{
  "n_layer": 19,
  "d_model": 128,
  "n_head": 2,
  "n_kv_head": 2,
  "head_dim": 64,
  "d_mlp": 448,
  "vocab_size": 512,
  "activation": "gelu",
  "norm": "layernorm",
  "norm_place": "pre",
  "norm_eps": 1e-05,
  "positions": "learned",
  "qk_norm": false,
  "attn_scale": 0.125,
  "bias": "all",
  "tie_embeddings": true,
  "parallel_block": true,
  "init": "normal",
  "init_std_qkv": 0.0389,
  "init_std_o": 0.0,
  "init_std_up": 0.0389,
  "init_std_down": 0.0,
  "optimizer": "muon_variant",
  "lr": 0.00722,
  "lr_mult_up": 0.86,
  "lr_mult_down": 3.0,
  "beta1": 0.93,
  "lr_head": 0.00821,
  "grad_clip": 1.0,
  "warmup_steps": 200,
  "schedule": "wsd",
  "decay_fraction": 0.746,
  "decay_shape": "linear",
  "final_lr_fraction": 0.1,
  "batch_tokens": 32768,
  "seq_len": 512,
  "doc_mask": false,
  "train_tokens": 279100000,
  "steps": 8518,
  "dataset": "wikipedia_en"
}
Each number is 500 + 50 x the weight over the matrix's rms, rounded and kept within 0 to 999. Layers, rows and columns count from 0. Numbers have three digits each.

# q: layer 9 attention query, 128x128, rms 0.0788, rows 109-127, columns 0-127
# k: layer 9 attention key, 128x128, rms 0.0776, rows 109-127, columns 0-127
# v: layer 9 attention value, 128x128, rms 0.0627, rows 64-69, columns 0-127
# o: layer 9 attention output (transposed), 128x128, rms 0.0736, rows 64-68, columns 0-127
q109:516503547490408506483468505461473450507503420457491426579437464525499495503548472526510486480492479382431522420545401584537528433463565383446498572522488495588558603429397431437463517511595535536411443499534586450498491500483513475516471456484551488613527436530497542495521579509532530510550466484525589532561611510544441503503516502505382529498563453571570475498541451528565519436551
k109:540593483456510521482497513541412512506479537522537490539527569475427557594495502445501422560520491480546434480538432481523505438433572402422503586510525457407456474506530625505455479454528439420462396441489567572479525523555514573443563593477538521559536458559518452426534466451508479508553558383530515616520449563531545427443459463509440509523518504452450570510494492523573454447497
q110:600490475525523439494453457473493536365429514575531478601542496553621548500421501584457595542485550524483492424451516406468442465518569492614485544365405463511485388457467429527504518493492510506549508481629513480454426510638484463509485528465569528505508567519465467425513528520511535426524539550468553511491426499459500472518553616444520480411463528517459605516526494623472443488481
k110:537501400517547346528457445482495510475557440608477511476423459561523599434528514499474438480442492540497490446485432481503379491595432528387504631466577500570584447448529497666553483485482524544573453543699410493504430428458516474521523491627525521611538503531447446465555526555504460478522453478533466518482479539464448513434480481525548537488470552573522434387538506523488457505516
q111:519499485469515487584468499446477490488418584449517472501557504590462458472544497601451572549514512548453442585509511566516417522479458522437433522481485495459493497397467492504573481486517502551483428525462531583560522455474532524489512466509567434487560515505391472485593548445572418634435532549534510449504411430510496455462530470519535551528543571526472547560533545433477494423501
k111:470603419540388448598531515483519462489463529450475515550541539419558556531451491484425507416489452504551527554512536612594421483525520528553488487431457530517447489542512522527487533509571488491515491439488472507553526589562536504592476428523554513509514538435355400505563538503604483479498444457529498514604453517484375515415465446592418524588536531444486473512478514322553479511479
q112:534497510525509534486560595455483599561562595481493462554435533532508508442567535520514439452547478609470517479464367506463556431471461427460514488536453439521519521380536515532353528500496499457456489447468458536331422479452521467566551505456539431447582508501527503556508561548448482508510503492658517508571433606458430533554489516404517539478464542439571517596485589531484524514488
k112:543517444499483503587564549505392456573541487445503563481486475562592489414532533522519502518465532522460460508450502414471510384435470461559528570514548555465485499510482602514379511468456499576406422445552569411566451523477503497474524438463475581515464496506560447518455540514437432448577479430537566509521499566498437516516502474430518576560506532474368497592412537444514431428554
q113:462470555406502527533562475460446510475473526535625488513582607509538484461484514534478489473619477527446535508466497462472492502476544506518494461566434452564518477466562562423470544466559541487462469453486468527542420517498483650395471475516484474557560438450465507511406492604524450545495458445539463574514541512512501526558501484527537469499479560489507453579481513497540515485430
k113:551492498424499497583581508515500478462459471538538397542504502466471497429457572481510534473504514501508470510387574496507493487434475435555469512521512525525487430511512558497521559516547533551467506559519555481588475538520502448476471457500562508550598506415516641481405488495533435541512469437538448554551508508557487547510500546416503465498514460497427420511515449471488487529476
q114:499460453488503484484501475622412526511436515440507529498452503526524478403506545582482555555514494505454438524494486495443636474479391532499527575458565647507558627487476490466481515470524569399488536442495537329470543481520447488490458453497496527442510514489487494439529375482574563447510491562485460499559458525479579475497522618610538494481527575542430498538411524618516529558484
k114:544531483519525508467417588478452512489501547550509464499475435426534465508545412492443486525534499523534410523401570534434412550526415481415571479547539501489485511534518535536487480455563488511520498552521527459462555555386488429531579559477435487520472474497495290404445387527535532416519421558567522501443407547511467598587437530608494476464552520532517560397508594428518494487596
q115:453548520613487564446459465458536386535435501474608487505471447496479474568472499527671439527478527478538486533493463523488439447584439446521581489495536503465418520548475539523477585548538525455587534631490459476495500423540445496416447552511481502503453443559429515445481566517582508435534552483550420495561442398526445488467594448436551543467488507533514476461548526463441583488355
k115:474530521568488549460469527513573514489604530421617498489554552443452599394569447510434503510538499496562377585473421461605529499525550585587477553449490526439427554412435502493456430504543467476543569580531448509439478502536451498554509478512489448512453593601503545616416466428556434481514473448562509533420442483449517486462616543414570450466436435485486466499528494459381472441483
q116:529497446456554411567544470537457566460448458578537570490431504593504498501553507467445449488418538547456531500535477478490476494537467546517521559463469564377530443510473595465505591536543542455491515458470483468423555518560511513436487569519474552533510558567596389458484497543465419554466454474535476466457521558450618467463481422493414497401534581513556490550401350483555527468508
k116:518493563576383556538461401475516508554412534525484473478528492530477574483402486472573501405524590515393507432496467505556517529447515448499596559516499518359427482507547516594520551542489574595580483569526529479584559525466552483509577541551463423495488482543540401410470492513458488507406418507522509458584471572538436494507440412512539427410499478550468520522494451550423505519464
q117:471478494509454527418489527485516537488527506531510486570526557479552554486501583470436504486414430494501495422454509494417502455524552593506506479539525590537478474547486491566452441459452502528545619444451497525486538501588487487504470514456459396425560497465565480580473550446516404568576487573407461607511471474489452451460502507567421481473437487568599461531527530484480512486513
k117:451546508510469356485486525446520551627492430486558591496478516588468453569504561512549574497432460545524509516517456494454533548440482573460520514549508452550555463519400447500481557543505461546403510539566527494531471447592397531483511462454395518425535462545401505477508411537486484506491535517491557615529475435517419412534477507421617426502476502528541492412523549483544518460533
q118:433439461408535531452516539492472532575468445383542461548494441415500483511489479461519570603538537502510437475428526544634475389476457527482489487520397506469383604547445569526513559485538592506454529480500506572492561430513471492455439498578563475431430463509524502465441527497569516494492513559511505488445555480543539520588539635440433566389492512467482599464587491413496488441569
k118:485407519458511470592587501519551496567529483466407507520518539485541450475389566479494477498454559509600426510603425539499527490612441429478571518459426598450467507433508510539528530524543504433499472464569445493476440463390495573580485505480535527406551479473459409544421348440508556494444558402482431607510457570533496422546473586438465585500479506418607565486597572538481509532554
q119:492507469504564476499516479496546571520514588623520529501541565525448363533519520455437546442532511614511530524575457468477515413384452571429553514476527461436589485444480549384525513426572516490430561484567477468550525477527500488482502484492655413548480484495530534353490483543562384554634517434455542434519515453487426502438452445544507454523538477455521500513543583534466474507538
k119:497503403483484526564481561435453569531405643470492483494560537496531452515504542547511538487482477416566454466472543516421428530386437589487461487438469509512542524541482532413463543471458455510622489488486491525585402538415643597504523498546562472496435577525437596426450419499394511564476520534459567506605502622496403494395488491535547456519427447550526509489496449398573499543502
q120:512465405510380506541507433450414518494440490575481525431402538521465478517494373495425468495403518447527488541450436512580449590525567531454521503540484420416404530515569480538552532520613402504411567498544426447496518471603555540457519427550484403484533569417436458558513540617467471493596461570441571551487490486463633501462532571501553492504591562460533575496456488508480583467512
k120:530525567478442527528595525512528438435606545579348514524398518603533403479430392422432395418558472554466493454541456531596544561471518521447424431551584461438468462446549452486579539559467432598501569562544451497469486587515472503564520476546573547472558562592473497459454505462434432577493516517441549497554400448544591502465467579512595457539437520450465472449470512468439611426510
q121:549526431627462402412545517514360555459593571534500512534642453485462471521516510558601573454452497404486470553546468492484448500438622497446614444540509491593490435454406517533464518547476523443467587622528540429422528533483559434430533465581462592479421491449461423464395567487368539498555503528371495549525548463488506471409484433511590523556521514524478479514571480444555513526574
k121:493494505558501518492391504529429508457436559472524532496462557549526431597450382474587552489358461485389470535499487389489477572511480465529476454559641587613513471468444449456487478482489361556577586520483535565511481457565524584551513552492502417573597518463487537511452549422508578497591466545465481558510472481505546430433480480471535563496485486541399527527544474448405566526513
q122:572535601537464532528501527546529578524513454408481533505517490503568614518586542464568426484540661484406502534492455562435456432506577521420460429545514511490394453473406463451574565470498491453400503485488500434515460493546470518624494501505512544462597355483532541489506476591493421547509439448498561462461507441415491476507520498496504426507524400541525388465461576499550429569563
k122:451360512484560550601508549439523487483513456519570552485544508502438612551516572441430516447548449521474487482506464542471523476501475526506528565614515474424590358592501481527454492498393369406521491537468538476569645509491540522459507466454413486554556513483568508477469399442495442526555538457540562386533460494477562471425513461463555555516509417433484438462477576535514525592502
q123:425486491492442463599473627529536502452397513400512518477459521543437504483442457518442472526495447512441558499497604506474514521455484512519518494562422397497389483546510510548506495510560495398437484550437461512541361536564469490505526532552493424474479543472567519502582443400561529623446474499495607498541586400573523498444537507532471427515525532436550504514496536555539560570423
k123:475550481520512535462602549540472456484465486502544500556494584522477485481535504464464541468475575514477522554476514639485591505533408535440411570557400427579467452457531459470589495533484529483447546451549482407588414540481491438600437406504396426471515513503558491486484507434375499561436561419585471383458445512586487545466423481567545512549527462429482427495474397524501534505542
q124:516562502551392576384527413529494540547520488491376439449472529518513459545506544520381521570508475575559592547487479512435408446515484526533441479536497514548549511539494540519423507500470532470467537551510604438482516503601391544522562486478580486446457459533447514604554540508424432597510487530481413519505513470508458501450485472526456502476412496522486528538482512473505501440447
k124:491572490538546410443531485585480499469489543502354545479562552474521488508560647463499546506525489462471491513506457445520550531432558518530532474476448450518497416490496564485516478431555485532493519578484541482501578537482433471501619442433445470584445501544376513527471481553484527499594581536577401515475503453485399389490543446541598465513426566465449517499450528477453529493500
q125:503476415503461417504499572562528509494560445505421519574616563548471505530449564471487486457470526478494531506586429483524515450503464432550477534513490536500548512472437432497516508492592535523412593556396474562417543464521547535573410382480544405469463481476463564590466491532497532507372460491599456430463517491485532522529432520472504513489522490644454511506503481489551488530531
k125:399506456533491444528513555557498470552440563490512470441567555463499472480411456485505365539536557558589429391508460464482563501483430487464529525485587545507472507550583441463512498445513440523449567471472534468519580502614497546439464482433486485562434422426571482465475459528496402535494571540477436509589647517479443551541445560551505550533505462422474526553550495466534444443453
q126:563620577411505535482591539340389551428509458545473432467525598559515436518512570503476441508479407526537546479514549535457508428364484541494441469578535507461626517445561480569478510468505470435450440450474519529481559386588518445400508384488424496515407535638542493492508517552424476475487483394391655470455502510483470551383521575450557509528476460553465523567472541539467525468502
k126:598591472380487501446440602514478584457446450492323462467504499530529378551523481410533440579554388457507443509571516522491455505381538503549563577388513542544596570483455453531505510615500429452550454515529604444628514479565460452539581492504448562556582436541437529503505556508408461557437552489550540463498528541429370482356481589497380504478399527621435452587460482462503518486505
q127:480486589469502526600463424459540449475491490415604532434541442408471428490491654499489595516508516599450482417517426511586479525514537481561502412501528558552560469447470501469517491412474455461527526552539414568443495485541543453523604477434475531491449383519549430575628542358593485449585490523508484547448467464521557525462593491482555521449484472519554566411551408530518485445528
k127:481484491454451561590469498505558492502490476594525430499617475577426434350480559489587465532536500482538556424411448507437465460569524493445456441539429509553558598421483553573466517623540421447464533496497498617456523492544482520485438419521398477492393521521441466602566530442596469405444416551471504590444497620528494485414486461583633523470485477422528532503490524425555459502491
v64:529495465519488522567527447536453560497455507480501496463548526547471514511443454480507465526467566478526502552542540524475460540527460438436517526508442522554509495479494409460495515485418503508438532526495490485499488514496471437475540510481512547479516437539473482462508495510440478428538530507477463487483527457529481506513519493494506479487502518562505503467534479506548507526503
o64:512472530465474559451517499487484477445540500506434502484474516525520500466512500541475481521529458495477486491481516508523502497548519533491453478503506514458512431486501546553516504521516522459531485473533506516544501480521514557476548515506493497454507558539547489553478519493531530519509482496543556479515517490514486477552497536491537517531497484468514508564474490502512513498500
v65:502515556473452518520578461507503435508520485532559574528526523454433554493554557454541537561491422485450503466453442461445520373499526518500501504486538547550560511428541525538424491506440505498499481485645489524481573497369566591497527485505493558623520492481575482545532468412535474577471533564437389484631546479482503451451413525484622505476513493396494409476453434512445492537526
o65:490541423505569436525485450400486500531476521507565441544499585508561408605448468472509508489529513509501498552511558535566473623519396483513596541530406459506467457674397447518533376473478485497588511483350554467431446498494466476537538514506485428520491438487551526491503559581497512476487483456471542481474563536541458517422568513524463393516528564554453487466472568564490386414515
v66:554516428513453543459549556559474485534536548561589368493585502515387519513556484503472582448521488565492535479489505526523472536591494467453502511556486472471468535455495572500488541531450511490449505480523520534422492455475524467574571516546559505450443451520512519512531549501506516579565515440464449432471429464562508471464492486475462473520479483544605444528365442595580488486510
o66:403485581591525457511444440450570353449445496487527575538533513467643473516487431561487539520486448401516463540486438488527635482498458618476508504503565535501493512508471431560511431519430455498600528472486488536373450509439389494497502510536482564487460543597450441491441461525591522425510386426552534540529606494502353559510515573439509487505431571511438431511592538497466543456507
v67:440489508517538520460470385433450529473515523536480570526535483428485495574531495530562571617462566408544559497525560569590455460439552419504475501543570505517516511555482520567577400445437442421504516548526480479475453590458501506502392522469483517434506505523442507509445450561490543463573472446486471443451473574474542558541574556487493494496426497439434498488457483537575487495485
o67:527528513515514530508447549525482396507544503518506422514465488503434562439532512437458441486512467469550541468519433507447506477475484610555429484600473437494526479386488528427463653605528522624525447489457588548445606467542519478521535427560500487463526475494530435571578477460464428519532471472542525566514554435479422474449557513505479582493530495579562447510430536492481456558533
v68:524500537488491500554557659502517517526614579505492528517480455488545533491480470460489487533540511468457609559401530507422337558490593451525539432458428577557482510589476547492497649469379562471494475503505465620459561501486404438516388480446465469535473442569484532553478454525492552517524485461482538479517465472548500582471523515555453518461466508503527451568456429446443505505480
o68:413464401541472537417401460534504493426405349528554508483520564558526394453483476450501554461456559485478481387580518370559578442525451566546421452503492428441492483437563531543451455587543447483532557436545571459469388469501598491516573493511572524567513574499519446463542500489514551496462553464484482488530519493524426405541519448588525575488381435524456551452516504550582502514586
v69:481480598475524475533439410537447493513430432499516553547567489495502466433499475523509531440576530473597493471505468499516464569473485599494493536472521575370519500577489534599491394518578441407381493437433563484416471495488586547525502511472607536441539523505451470481500515527491459544421481435546539549432507459486457624506463529497488503476472521519436440544586462451518543604482